Each number is 500 + 50 x the weight over its row's rms, rounded and kept within 0 to 999. Layers, rows and columns count from 0. Numbers have three digits each. The size before them is the row's rms in percent of the matrix's.

# layer 4 MLP down, 128x320, rms 0.0739, rows 49-127, columns 0-159
095:513585570537521510545494510546611590540539508416452455498526573612492556452504554585505469502514509538416541489562527543491586410523598484489513500523410525449512518573420532488508559424532474535538524449495490526489434440497616542482454445417535510465517472521572547520547531507465553524570567575566432433513559500472490485522440612408487489434473550490477446495529430497529507501577488485541501531535592488497420532510586424581521503523352577609568483517527579544485486514554507
098:455509502539400519564486496501518466385446485460516432559500529546537568570483493515440489492541403510491509523584425549463554512541502524462447548482604467494485485499492503446509464549435445526575536506516518525477613401457527511426606493531471445462464418590562576489552593571560474410513515511435491533429480559494445535481471553528594538577569521547485588535486470538464477503543574436479522585514466530525537510491497435502465472442514456463503486523475501460537429489518490
102:394528450409544426520552503469500503583497489425451486469455477459534488635541457517481532440491479502363463530475449519496423465540543483493516498458606419555451488403573475546466556400513505559560421518400509440542482537592494450465478571549557511525504597507506562496449524538494440461468516519505542436499414487395547548541657472594422508429412478543484492546495431520552516470478593482463568608461534566482484490520413454493594531523500556433461489526563538469378463409481421
095:479506464514481489464557497513430390507474448529465412429510506486416456419456591452517483476500515559493506506450454409464487600573505567564463433508580543496531478570558536549530517504581504469460522427460463414489504443440501435509497620532446499492529401470498587546480611485510457482518519502414521484446484545446496584479461517517471477534513448492508440516448506550479499449483468517402510473574484482512572486463560537387486451448605662479565548479561464415552559482478488
089:561437555353489445520544499471519491515524498459441497443446508581503480503577504404483535456505466450496471506516503436477519513462467466450444586526465530487543559512569472506459450513496403543517526489508440439514523503465524487470501572524535473559448445518582510479523499533516504438535493499526520447573451449521503512463482541515473565497489402572567531425538367491376515495488491553516545497430509557605518496599441446483551468461485529579421476494441498432525502470429445
095:514545485531526494465418451531467477524426430540540477499441541447426512529538547486550500479562448446556481516526613452432542526500551479415528475412422507496489527581494428541515509534458537572561431534593475454588556604523525490512478461542622487449538534473527499530471503495540523489458469394486554553464455478528370506422486530519487461487606474539546542584490552424531505506463537431554544488508574515443534540478569447534518474498475473488466542482457453425471431485480435
096:481417506530507512474489464545570569511554522533503499525502427501497464505514413529493565589576556471538503540462463616587499510498450487525528489464434499495455465447569530449502564577506533514511491444364468455534339556483501545515541446490476532518551555528585472420477525421457443482452467460491554435498426425435456500489537442477510499514465499559489441570482453484532525469626495484444479548403411593521500602468553408512426488482534467576409510506459466513529497574518539
098:510533441523526519503475504494534526439466449400531571549506485447434446490493516493481592532540475525541510513472526567474487577545502482473552580545550426576494490464584419492479538477527512410462509371483500431584518554461584398569501620466469507527504482536507528488475561403531497445531472490450561494529439477484492456530438497506467516463523585454537551468482488510419516462443514486415472484504542433520474423461482551496464402568488439503479585493585589520540529514525514
110:615544403556564457444492550448518550494489471475475452598584497540497485389496551544509495503539560495559595483560524484607465559486547466500556460467461478646512445489514484552516487490539559499502480367533464559455429462467545563572449479537482517478454534524451502564453526523477377497513475554497516479505506587445500533510533490511517463518630541529449512525361497479525560456478477518547575514524459366489480409530471399507546548494551527469564453485509535450437457585509543
096:461497474526573525563507470501485542481511429499445477476556457510557570501509460485473507529520499407542595482449563452487582490477449544522515495543503422491490549535550507530466519612523399630438516558560494529506405499504464472466452531497526533482457354416489530558381463524495540493386531534530432373520394481531548529478470532525511543480469564541519477574541496440495591547488484432579439518530496490513415456508461532517531494473547428546546576432459470490514468497449533
090:490562527510444576512492473548488513442444468460475526550571471543547503400501519522448497565520556470527541453509410558573487518430503422482426480432571561526542544410444509496520443593465511475510493494461433494501527488576534506539479471428455488493503533532485450522540420513477553501426451485529420550546437579578455556423485553479541348448493600466515497429417411475578557397546530564536602504499448496508462540488574510507521443565536512557489463553537579544597460504531541
093:522440535515528510467544408540528508512513529451588516509523540521462563516403461512538436551521431497490378572543477473441498511462555421440338459524478448525474539466418472459512625494459503525443510450459506445512506555559588510545505421491423453491615499474536481508505487512443510436519517453504440500525450579516497422499481495562575468564534457432581474547523557424454513614479471461539409441529597481501545524541471454501513449540463454512546479474499439470505492545552375
098:477572552467476595523540490502531524458548386478500376519536540531526592474541532534577528586480599452403620411527489518621455530500460633420544550496488532472513572480461524529464501425568539398460543489460566606544511594515525371515493538485598444527588531559521478517444494486465469458603447473501336512493445507581479505502516490497493431348496475441479486508458591542486467548507475430529543445599559493553436556527480427477471525526538511585526459501550413576469512522461476
100:451462491471517506528452497537433541463415490548384467547469528470480526470482384562452512468557462505493504447489509562503520453488509501500466565570419449554516479450425501431399555468507532544519473507447338554386501428520459520528437502524468581520431529493487432401583485454572544519494417538477461512500503505450404493437521464484609516492414560529479486466479514514456485590462554334495477479408455507446536608493429531567522478518538453455480541468445431460492514507561442
094:418480504530528490508476482516436475502466527471467475485520602455419583531452545531418554523462535442410514558508578581535465453524542438487460498521480510536551413470521497556538576418506473536511577477527535550518505560569387450426484548531417368541573465439445531510513510521500525546480510526438339487491474383446435549515607531547490566530495505483619462497509536504414514411507509530544530524436406381505515566485458535443479480545592514566513445542426520542476406519412477
093:535598583460482487486490545522541611536448468537479571503458484579426486501592500506493441623385470500511580525529532491469622554481453511528509468526467391418415458514511528509484463470535451466467498497534435506390473496466505514520506587465426494502597432485578529534448488548442568471532480500486495520558501402580487508587443449445535572462418445535502523487408500535526482483441613549570472479441542462540498498455451536555526426532493481553531401425437345521480629450467546
099:408557506399525546522518493428534421486549549521501447508524483520436540479448557510540501473578536503542467517494483507528514478425409537461459496467406512496565515551537520462446539556488574574437510547472481411509416435534450504596468521501566493488534526525453566556600493592440565501509497421493489542489457564428564554525578429568481517537520426555568491574512495529549461499549575454536405546497507594488499446418511497544553567605501403443469498428425547435549537441558486
095:437494512448486525592494474532490403516521495561580446485509438591481492537546534490451469494529574507536525539592470588468447464535429461510519469535422436491471590513482438560470498465529455481570557553541579574525495429517429477571473459467475478507514542410492359619541476494550473595510525443564488487478525375406558606513449438475529481489479508502532548482418492548493488467424468445510463521561485530409521494445578493471414497436490420413446450453512510480524527502524498
094:508492616521563409505532452521483512487516431472462429491479549609472420552531508540519536517551497512465521537515496515568539588518462476518476555516528453456561450537624543560496508579409542521500459535491593541476562469482550492456501497396440479447504532471435504492513419513514489489408586511517543518452490542444518458506553451464575545504515495508538488444532495402502442452529554528445385536540557526437537548511451443492385613559414622459567450533522576562483540555504506
100:447407511423525450484439522543556422455406486502475526479537485509430513503533462539454507498559562504409485555580559547509518492489499568516508450493586437544519478520518473493502376386420487496479457523469517445450557518517471440465473548416551467557543522552447662489487591523583512641430433454431490487433493504480487504522453617528476538618474476496492630529551469498486509423534488441520468438515534535510517551536523488470497419505581456620473546483479475471516502497507573
094:557522480504476521522618472475475547484461494470616485546497618443469518477527561576458578480557518490408542482560478524557480595530359564507527587380484534447508502515424461484536431533429494480620454450474519541450467479512523490513487516505513454586598509514565494497448558535454480513541412474489527407428501471576478463537476494472492527501613485455581459576476406437449554466473521484482519586596447474527488488566463462551564518529485554494459424499471600459434486470574574
088:499558459472447523490594541558521438430518537561392466507484483557495543455473523548576466483524504499436488544570515478506392509495537547512417463537585485581516436446544563501444439496479498426445494484498544534481431563457496570463504444613461536490536494535473463570471454493489434463512418498482586537537405478545435454481493487439410454519556450521465483552518546387546463590510468462502578564419478415483461449391558456425511541395476481511487452503547427500562541510633481
092:564570448482535524482524411513424565574501560537514579505536478537473566512464567572483477503540470560499482599517518512587564504454479438458546529552537550503511442511475509479516534511477534572437593468531557424454561521490517482574569539614517537511552473480460481495508584451481491408398575463462527613404510488546589491547515501542457492518448524478399581478527454420578530435564529486536462589438513598519527506550466495494462502518541559639507503554472512456492476555490539
102:483526532491486481489538539476521532503499567518406466484518520541592389565556483471439469458564517497549480490587445560453508449509507514564537526445477475523414535513496479562420564485598603537576557494488499605594511598547556398527400568520520504537535485508540433456486530552552463539517513536441486477533418517533443500531573489413530470556484444476484493589576490500457473537475515480605561500481541481519433472416422457456430501572505470512499522499483498509502509524510504
098:497510555577578626489520541506443479554530438519510594482530425496452525405421463448582495548436564441548491542468500486460477438459461554539448510500524507442508443450538438399492553465502536503596445537493444509553539501539459480524441501474417530433492549472513501447578485530465396429473484556449548474495507504558536516563525539498395428476485608566491549431518516489520459530518457399483545448490410502505543458556541532436466555511548452530508457444473428495491501578510401
101:475444418552467469579404517490480534515454505476576536507391434451460434421436548430495503519575438487513485478591537517473490513441578545436466549492457504514518377525414440533466513489484595376479520502534519521494472484478418427526561528541505580560559447542448511555534495535501532431530526533525479486608487438489491489506559488581505489395489477458492447400566482556455508500556503379463461377419497468534626583461511452467489566484520549590512477474553504498506524561508461
102:501574493492509478517537495518448529546527511574535514515516461383514486454479467499440499396518588586389499609535468535510495504500508501543493512510547555498448613510422407494495545472587525414429568591567446517532572549518501509452489597471460410569545537467541526471431421445516511577503495478498428588490541547476486385547455493501495523463572404471399506508431481450546439499554528453541587441492517506437572595488491495528491454459537514543467523520508515453512530606538576
099:521554417559426405548566534456566473460495629404510448574490455446386546379529567530538505563506543451435538435588501519452533447565649591518493509559559426464543501471483494449476425508466451514455526550501523534442515482500421511428440532483426400544506491468407555518451463505505485514581529548496445379442428490461523475492395573530503542445534520439557503466469521485537483483491475516473505384491458443535530518438558521460579512434501445503523554515576428513493469509460495
120:415504471513543428440363497573436516464541511397521469413584460513444575524478542497498484462547575497524482545545539532413436523465553497380439435524503520508446421538487533479433460535486492453574386481503514485472534517430539505497574511477420481540496474585480549519563474481482492484647581435516468540449487542486414631514421549551530501502518556436547440478523496481563495595373527522420571508520505439581528447523632570448468488522524440598500504585537505420444534605522490
132:461421541469506445437463585502494508546513434482419516525498593577564529512414482555555438480535443488458510565467487494513507539488488488499451472485518446479460534490471608444513555475510508456470515525519538429460475482495569454497445515570525538555490595493503617465531465404511523449523459577519447533613531630532467540489500523564498487443472543504716540458487474558516446528519529443541452508546379495428475414577496543501501510522474464569542560589416456449501425417510481
094:466477434484531482441496505552529538415466521496503549492543553503479589429451570468520597511574465472481552580509455584537551561515440462466477494533503475516509656472538449410509413612511455595548509564496475544587577478562514561561500560523459572556536485541557479558549487571478494470545481508512464562498423451637475576445448486411546504473514495545458549496431528494523399602460511527472543494462423510465437492548486563521512556507493521536511449482476472523497560506588486
099:512493500535487549445392564414461559552542542422417451603484495450480456415457515528537474507511536569473428454515448464486547562542394512480478529507478546532498572573508546488528461534511610413562510511498435497476574544550534479498563509453535561503543526499529595529548500490495460507458486498451453518443487530474529487429554568572586529446499518457538572621529496574512414575525442444494452455486445416526552541418542555508517455546563542441473535557550449515552411597512492
091:540456424533495497469493399508561531471515453442434506363475601528513505540502570608522516480501467570575481534474473599505493509561525551561428441570556520492470479482438531625439581419473517469570524508552504509546518480434570491438557421549537596544511519542592514587496436437426534544530442509367379550486363438539562532499494409534549584542501472437564524486539417528473385464545524587503562523554456501495415467549497442539480429462453462496525424585520489585446554428466514
096:405508464427557448495439467552511489578497395477519545517480434486551417426426387570491461471461508423534544503509522463470454495528475573490460452469422496646546490490557544437518558471501445433535587536508480508522489504464517392498524475473442492525555484471530528523515560473532478461627538436527523487548540561520477515501579493530427485571473528430455513495535526565472539503546480542508509519552457482553583542498496477522463472477692454671399574481530494537489512541372487
092:450465459493486529521537405537554452392436414470495409477497495499513491482548510534469418541550509591600548556567523519487471497457576535424515537540586545488560439454517540426561460511587499579582561553512441530519462503486458428504532550425459428546490479460529551450558483503675566455439419469461467435511488458511366488473509469538502483523552459520479538478464468466469452488498505455452473498515536443608513542492567439443452417478477520588535598480514374554445448484504409
096:513438520475548502551464539506424489544504490455541500557457535460443472452478528464398453520619474496474492561488426502525576486574465523549576615508476449490590494478395491469511490473415522556461475510536473472485447406587488577516505504482407557534529479501562347527413441491477434535438568500436533508458416407441438498534458468530529588453431467506517477453555579424610482477457475383462517509564543517502475604488490497463428531520552627407467475524534524413560487589532413
140:433512578462484492544522482414495560509477451459409530474436593469532385521459474485515453561525523542449403476537613487520514484543450564614487539466509534550494551517501361496384508468490534604510600520595473544465523339522582501336505443465464484497521449508492539567446551482504518443490569639588515483545473509393510461490416489516486572517470452541534547468532449488507422454534534447422526543559513519480495448553453516506511488468512546492505620473465525462419490451518440
108:523548456472462535491503563552420484594491536494385519442516554479464440453482505603503519482522542457487488531496558434508543555475512550463554479562577499482471454468495517512491473394543484456451511561461523637382522537476547462517478492434506443578539569436524435555445511493473568518516497564492446458436382490507494543443466525531541467478505565494501523462485468496429449559448593492416489478536527528513515461455520531395427489376473484533506481548507482536503500458465572
095:525398540499563528530501564478536461402534526552577538493465477467580471461466512455481532471436546500473543623434527460517445549476465517544514448482564438489501543556541508491514564520493557421390498501526495452508515604567433576466537459548615530540573504538528535450452415442447547515534501487446506504478486480482560524480459463495486486538444567590507591503541552474475463455559490538602543453530502542439541511480433442451485555535497498462541584437576556518512478433514451
102:604490487468624408482512501551489483470507602596515422476476611518523611525564525591535556483490513420481451499469479499590580526526499515497508514510511455429528551443508547547405557511528492518497578462554508495500491596481535530516561390528533448531435536498533513613473402409534514458464456586553551534530485451572487517526522487612571539492495556602634578516484427474551406411480485533603521470549508506476468448528388438589455491508553420511474561510525571454467541588444453
108:487473548486512554449484485581561483451473455531425533503514511500554489503450457447484435614431532494520431503446503543516509551511386578549528573481535503508499553389593465410431525435537511532519467525471444547470509437573488529475508436499431457507479500553515504425525613518548547486531500528580490554521511535535578489542552564541522475431522542467490340534494421546527473509573422493462499478534532522538465476599409464555543437532444512454551462527468468484622499447559601
111:520527501573519559483492435544546584572499490597542434597528466487428548452448523419483574501463494454525527480433511534478522445426568478433475538560509480441425446473566601556422487555479567505522435412474487607414485485480603605562458475539430541502447483433537509418377486512492462593469506499491567493508482461526536480500541390537496541574532515487471472492459407519542525527484554522478549509549440557463542618524498517448463551485502542476478421588491505460602549464495489
095:452416572574515453460460477499459495485569578438482496540543485479444510472471519441503468472477519500461507469555467500543462471518433487462627448521492440568476537501546389454590482546526519441439492519504499606415343396523463474539472507414498496542441539456549515545559513503417528476490530499424515566561456465514559492596446468552483453524460463431501429509441496517587519440467534373436476451422506476567491448476527532485485452493570452482587423488491499469479524477471509
098:448441463499549558455461542494516514584623496584362447536569497506454478581453473438402450543442454467451488482497482505507510522499545510531412557424565465504539490457473466486472569511445473461536572473520491450458546415493477507480603447555416497563485560522463558447518498491486585546446630498463482477447521514467552579462476594531494478527478557505582472584559470464482499473572544510538392457544548449424489571521532548479489472575545427552459450504575455501497372563560549
113:435496499507444448429467456477379479493503541451462511458534583524457503495504497499434519540496544542533549548551463400445534468472584476492594460538497451526503529454523454653507477449566533500510563512530457510513495514576438487476470465483567463502447554471543420453449514460588510581557438549453454497523499552409471535437596437521526511515332573484551493543567548537517504522520438578471452464480433446509483481464465501596529471554500508533562530503556513517510372521548464
101:538457463567430585488445482462470524517632455486475515497517541516515510493514542532556585492513526429457554449458499447518532483562422482485449559456458439569426485502546568551543532511482505483488548480406468399561535533490568482412435473474443441493511520494415448541491495485491500593476485471479505531523560413437469476525486474441565449422544462584533481411492459532410486488516549569553572617435502429512508458574489462463589475504514517524485572477451442436372436538591505
097:492426466503473609432580400508518450447474468559554482470513519517543455564424517544523469513463487469506390565509491434513500481411483490505466455505520572474447508531524427523535425495558574528423411428461412530489506505535518477533419498455595465441510497474523492440564551512422473515457487487530527512509575506535400493450576522539535380433509485437456506584464564474600495521448467431534586479500529386484497495523537579532530551515516521517473545487482490538495442556455486
102:493471369496532624541503528482494545539521565537434491550464548507488468570471401576506463480577582546493384508496461467571573517508411533495520486513518460474558577430557439438473487443464466483530473498476503596556468497582518490586404544493449545546513494534559414553556497521449499600516408515515564557571446471513476530492509442395530536513508466479428557513543482575474483487499489493514439497397502554525537564513469429482419449467477505508501574494465560426552515534439455
091:608567519479423517563495560454495623567500409449551451552470505518580318478484630492494392519411580521403401455415541496510565549491510530511486528405509495425484563503535488493455484478500517478486491497529486561598522544520549407496546486371524449551460440589515443522378451475486492500533539521471543464496604453511543463488503509504420630495536539538509506465526463517535553470507539607501587481488519534505498532493463567564432521380491529443600475484539505469511522452554494
097:490496601505525542458425469544477614482603486363469533495466570528529553535465487534608488489423472481492524507553553498445547549488528514595478477532577379429451483548574498478543529501477411537449494499463515586473535486446526516523426438583586440586450460458543542503424437416503524466476541520522489645519456506477428492492438487477425486579519540443396518471580536554546478560492489483466512567489492541570520497454529515582552526539400533519522564416529448537537498567461484
102:546349381530455487492409504535511574349485474424486484549512458591528505403458438513477524530508451627436557597547591526439489610467538548534477497522446410479494527559484481513515447494588494485617583457502632480524583492427488541475560539513430525551374486514471500448492431441435485463452466474480538558500571547443526539449459438491531532505597457514507554507424551489501580530478497503414509513478400505551526499525430538465434491500503492598491510478519512506540511377507519
090:523525490472530448525489486476516502501523492509573451508430394599481592477647529425523482442460531446442511535448453515516535531462472502466488516443557563559539522598545496524448524582436428558437514465518389473518501422477467481546413538536497526448492504551517531468435480586393509534538565429495553551467499524535544536547534460483376548483418565567458512489496493625461440469469484488460491399453499576603514556486459409486505481428522449491472467468550552475487490453527521
092:515577370452553549472511541467471437542518499580472387478510442539527536397459533517471551514469498509439508573536522503548418490532529554552503466395455497415419531463527504523539447463535519539483457434513518525454450546586509526459550474517456421512472627476532498562444425537514541471443499591382441449538417464488497451399423549636546445510394382446493533482523530502435513516486385509585506533460511473478479488524499507479544551458441508446528465535595408477506452502492512
102:527482533487525475541602511463612476457414423450615498480577553431513546418473493496504469435545438575444553498514514497537397495574510519546526344532506462412618566485483526547493453436461476464506479510434473501517554462528474504491434477477589564449421483540498466455472441511444496470480435477583526487456549506553478516527506568505477542521544585595492487438527455459444461506520458484521512441441436536457583580547584434442492403532549555540525495455527534579417504488572531
096:509446469507456527440453448457445464384467525510429506519491490494484461525464507546547447529394522548535494553401486480581474426600579496545598460481455529492651493424590549538477528536396473500553563514443516499489453488523540446535530490450441472526481516583502444531539488522607551520460435534502400508428508515561460558443425386516506541535403474456427437455466463480467575510420471417393526548452456548482475421552547531566485540423557487518473555579524494434459409492479442
097:490579560454522459399524484479518528510473472500542504515495524517586447514435550438523530531514517489490538461498455508445599454488496434519493564495545492482440487430577444548462521472533534386456484487424576482429432491511414530573450489485476515484457550530554476447513563418548526418465558559488545398449503510467543443423496471471478375485501559513422486453552507480445538505434541519486601451466423368464548428523467513494523671557432494523344561476520378516501483482451516
086:501377577531504495473376452494552537468495487574525493478606598410549540488546522446484427478422527545567455490545554544554562458608508551474561497507440532396551614531448499356427466470559510514517404477441529516492487515534571576573489516448451428472470473470492498446409522423507536552411543449456535500578521546470499518479427511429606540487507500446451525538483486507569401545467346394499490598475580580476445482535406488478507455515531497403486548486518533548481526524519595
133:513537452443559324561480469574456511477517372501526484489473582550482522505545495481414456426445510454482521493477476460503491495437534442525517578460569564518510494437570522457526479557433516541475490438517448424496511526513503514417435501512463478341444434529654538516513519472477502474548470478497566443425533461482465564516448536555513497508494488434451407390534523470464555476507488488554539503451508532468593419549490610554513419465512455463404518482426530490472474531545565
097:491523554576522507549551417553547511436501564465594463519434464491498501478525513500509605538497500599532473514481478468475487476467560570469513533581546547571451439587482563516425508480483544503552538476441507622498568525429538493491545510513488454465557421544534546426549479500640437467491615488515474459598410516471517482538447482492502431491453423382501501458524567452493480572577508524493482467489549560555501529495533427532470405500511544550443478562375534463553520506442503
109:639504505537587477518487491472461408541403495558526450442570412515506527483520417460510536434432586461493452533375515577504448504511470509552492407623513567506512499568494520555496550572435522545395431389527434474463498511547509569592505414460436431415458496531484440431481545624483457505491435516518513416522541497519431573516578483522485438491502587523484527487462596508532553522478524487473441547402497486484530528466440411499536513450555529485541428520526405525454463479466480
096:529562520467579518531469580432502671531461427483477455526425488615486570589492450473424542510433457438486537375460496403466564430480421495473512548501535559478543569498487492556542520565553467500488558476644469521485526522528404468452452525374496450479525489532457606583420486488448494512548463537549469437484489414505526416532502513451513464454410365528553439481528570543470418540535617509477526585500563521527464560402499517404413507500527493473494484488517478603527554511461462
092:461590501478543554585560475511433578390411602595471522566439468543538441526493440461516501471526494472542466487462538516465567474520542539457539501443485506478547457442484536525473477505495499456597457520460410481462549561530579509455394465463549421516581475549530477474465497541413541474518495535532521511467540462464502531540500547504447528461491397500585512401611462508506492414550573504557515638521643529531412473583495505480537521549517498480541525384569483557414499473546431
095:585463508435478480502558489459539472553412499494456485484542552512485504550485507509469538516598494424399497605553539534392529468535465493537518550559621492440439484565522550496438526518425464461527586415526501500511366467483485499548560493566501461546504594465551508561517477437419437507483458519502438429645514430514474533478441548422479501454499603591530460472460448349540475466510542499503488468537501536462515532548527469516501552514387524523514490507620461534574446496526482
091:466446408551541482471522593436521486544444527539489464607446533561469475568557597523559581393457511522554472515600521601508557523583552445488498525451576474385504474513466450444478506615511464493552574435458489476532550502544529501452484523491455482543373483504400494459557437546531394546427538481548490477517488481503524517546428533477482578458521590524519490478540443530530589494453489585538499429561641497544554438565478459516533473463505475435419506499520475523538500453583529
159:499479495425427572523527554485378530521527502470438517577458476433519478467522448587494470496518540518448514474496486410472401544395482442466560416453480543509494501562497557480552414534478569502521452499427562549503526519455491377488574496497498524550552557558458489506481404424530414507548541450545502529545553425482475466498571519520456431478488440461526503531599413525483498540505504568477579539470473541585504477437510608401442500480583520473445620541534573464526517513516398
097:472599476528451449577428443524457536615572463462480569506460494515427487452484515492480505428481565600417440504457612487448441527510523535539500477502436616516574471530524544539475519584509599545487557417546552510452470638427474485462555481455456590513499432485478507589506524487540500487601484459617498496513511544455563509492432520475501499503518510458467510511547498512579564454413517411447511535543467435550564523478524509415487491406565477487533586537517640400488501544510533
092:498544444588501435571512502478430535570545446462497486618447485494541461543559454434628513443440453450517483447504539518453478555452604605476505532502556542542585510401531526559464542482541454505555534547452517501525478533428507544446473595546481432533499538517483478472594550467532534465523470566599524501473593499557395497452578455524511523529498582424478526503577425535404492479527567459523454501563517502538554550600554517486502381495549453361487511423562524386513469449460582
093:568564560472597500516450556487614470683459406518458556560478528432533468518459501543475399480469485424532471557475457577443510445514617503506497496527528532431453596563579621477457435613415451423464492510530478417429537499549487546445500494507480495514502382421541549429442426624524488458499483494484444552500519481486583483466445508421513441575477529491475561561543457475538444462438536476473586521538547537475421563441556515530442510482541540521556426564506498540491588496568497
098:515480478533415443419440537462474524449516421525522528581549526492569475396453541504523500459541523460515489483459414458531492397472578514614539528561517443471493600462441481524505545497534536548365474520488473534527531464431601477433513528458504448491526490485545443512428390408546451560507501529433443434542565535523434533443468413524489455507518532507471477568537524544614628500472473481516506497609497480496513549606480476508466486517547427504456511494490458570489521439558481
120:472465460359471558529523489473510549427488528599617464450465521514447437528598582622495445518484449524430388521472526489582499501470489565553543591547547520400536460482446534609466479597543417508440495503487471502539492516541508506490562558475491475406558462537473551425468565558479525447548513443463486540589527446544472502554471474557379506398588490465498474475451531425403515502441543506505530505464540614468444445585526524509467513392581583471397481516593555551525489493461591
096:464468407469519434550558550532490454491436417500513486528491433542487527562532499477547428446439432409513408499453505534410398470493499585513463420561481547377519474545452469467514436533520557460560488482447473557454424501526491495579465512443496535503515464456517473399428487538417558516482475422499559423550514481506439541534434493564475529570477565489522459489534499517462537519468480486547567510473542498420467496429450455586458330452507455490586481470498501538466528472582496
108:560494477516469500468518556487405497509510447556570427521528497530465515617461584504482499530498442473481492438422523498516471520469523479579491500536505437519507515462472487516514465496449524442442450521523516489534541537512548579465532485502599441584495559496408543520455438456487386553523485472450499400515516499427529516419491509537589410498556561523447548492542427437439463498538511530465519551504515515525520508612641481548508475392628481490555466448495475466551472611443552
096:500515554502516530451523444571468609567487549480562512585581567463505514459473477449404511471590508466516483561512470388562516475505473432491463505506458482444534517460427501542542560499504468532475444490511519466493486522503609576530497512505516503543569403429511562446501559561423428488454536482540429522500440483426539474457523419514601547502518460494482457450533463481554592535500458520567477532479503530480505504547452499544503518435464420530470445492423491456467522541541524
096:490439447584518462559436409550493477480508534388618541514500516462489532447473477386508518482428494515478523423498469437501520549533569495513528474603587449519593507519434499527587484516497531519416477554404451471440491553597568462485619480430494472461413505533542550559534521459627527457533528544606465445444518568495490452408472607471425529511510463482498487474534498464434486497505412510430565479555475551602417639592587524487528427487553474518386552542487496478551477577480503
112:460581452492465489576577513537599605509594499548545565468510436509457557579437512475520430536552479435500455630371512561521486474561492552414504434515531541504462485509568529477500541530454460577527447448504498541481441478610511513450546540509490473573393473521543524547409547492474398469448519520501477450514569423501499530606458404585552512487529476468465482516430506436558519595472528496476495473529502499517492554475466526454520500502455519483468449532469450409543538511456518
097:487508527576485487514487483490465499539451472431423405518466517416478537533436430494536543453486542568498557422453520444434573509529446439526501465497564518547568524557532575484459558491541522446539509529492456554423608480527581462435394474450556421446492516553464448520493506522455573456509446522502585554489473518593502437491539585496470539486489534519513433531565453447480395502545560483488523468520530521527562484547485511561603443575489574545528505460582468491560536425483428
126:537484535520575471540455486520495562484596512568535538503419518485456530462556532530514605471508554513486508497425547465530506460476514514486491507502461445498561564568425551440547387546424497507510481554518468400585403588375432509512494609578398495530559542489526481484477478475491402499413476450552567486486505433457444392434514459528392507468437479443497488508562480525509556500436452453543465570468417525538491433534484520458554517545473577513414555446503515505423501486399417
101:484545541494520554512575565455365498460584555433414495505608533453454421542436586563534510570500544457405500486423537581494426382346529485512421505482476489486499607583539516537471514520594486486500533467449474481498448539429519407481480485507599565502528491542584489485556526410518686486417438512431469452488556483462548487486530454557479481511560543431582383571553467421532462465520523530545500539482489485453463506592524641538534527455410555466554456468346504470564494430485537
095:550488545517515552479532539455480572461493493552577481640491523533494507513460627553519490494618490542419543517497590473448563552472500491561354525455526494534492512465458456536456469550421466482521493448506479460545590483420443464494556552539509605553483533446490538503494482511443503527506579552506524541465449536468430469487548416496521520522513463482542479506513396446616583531491519461555464464485450557504537520493463469588522470483519516447445514493562488492407463495507533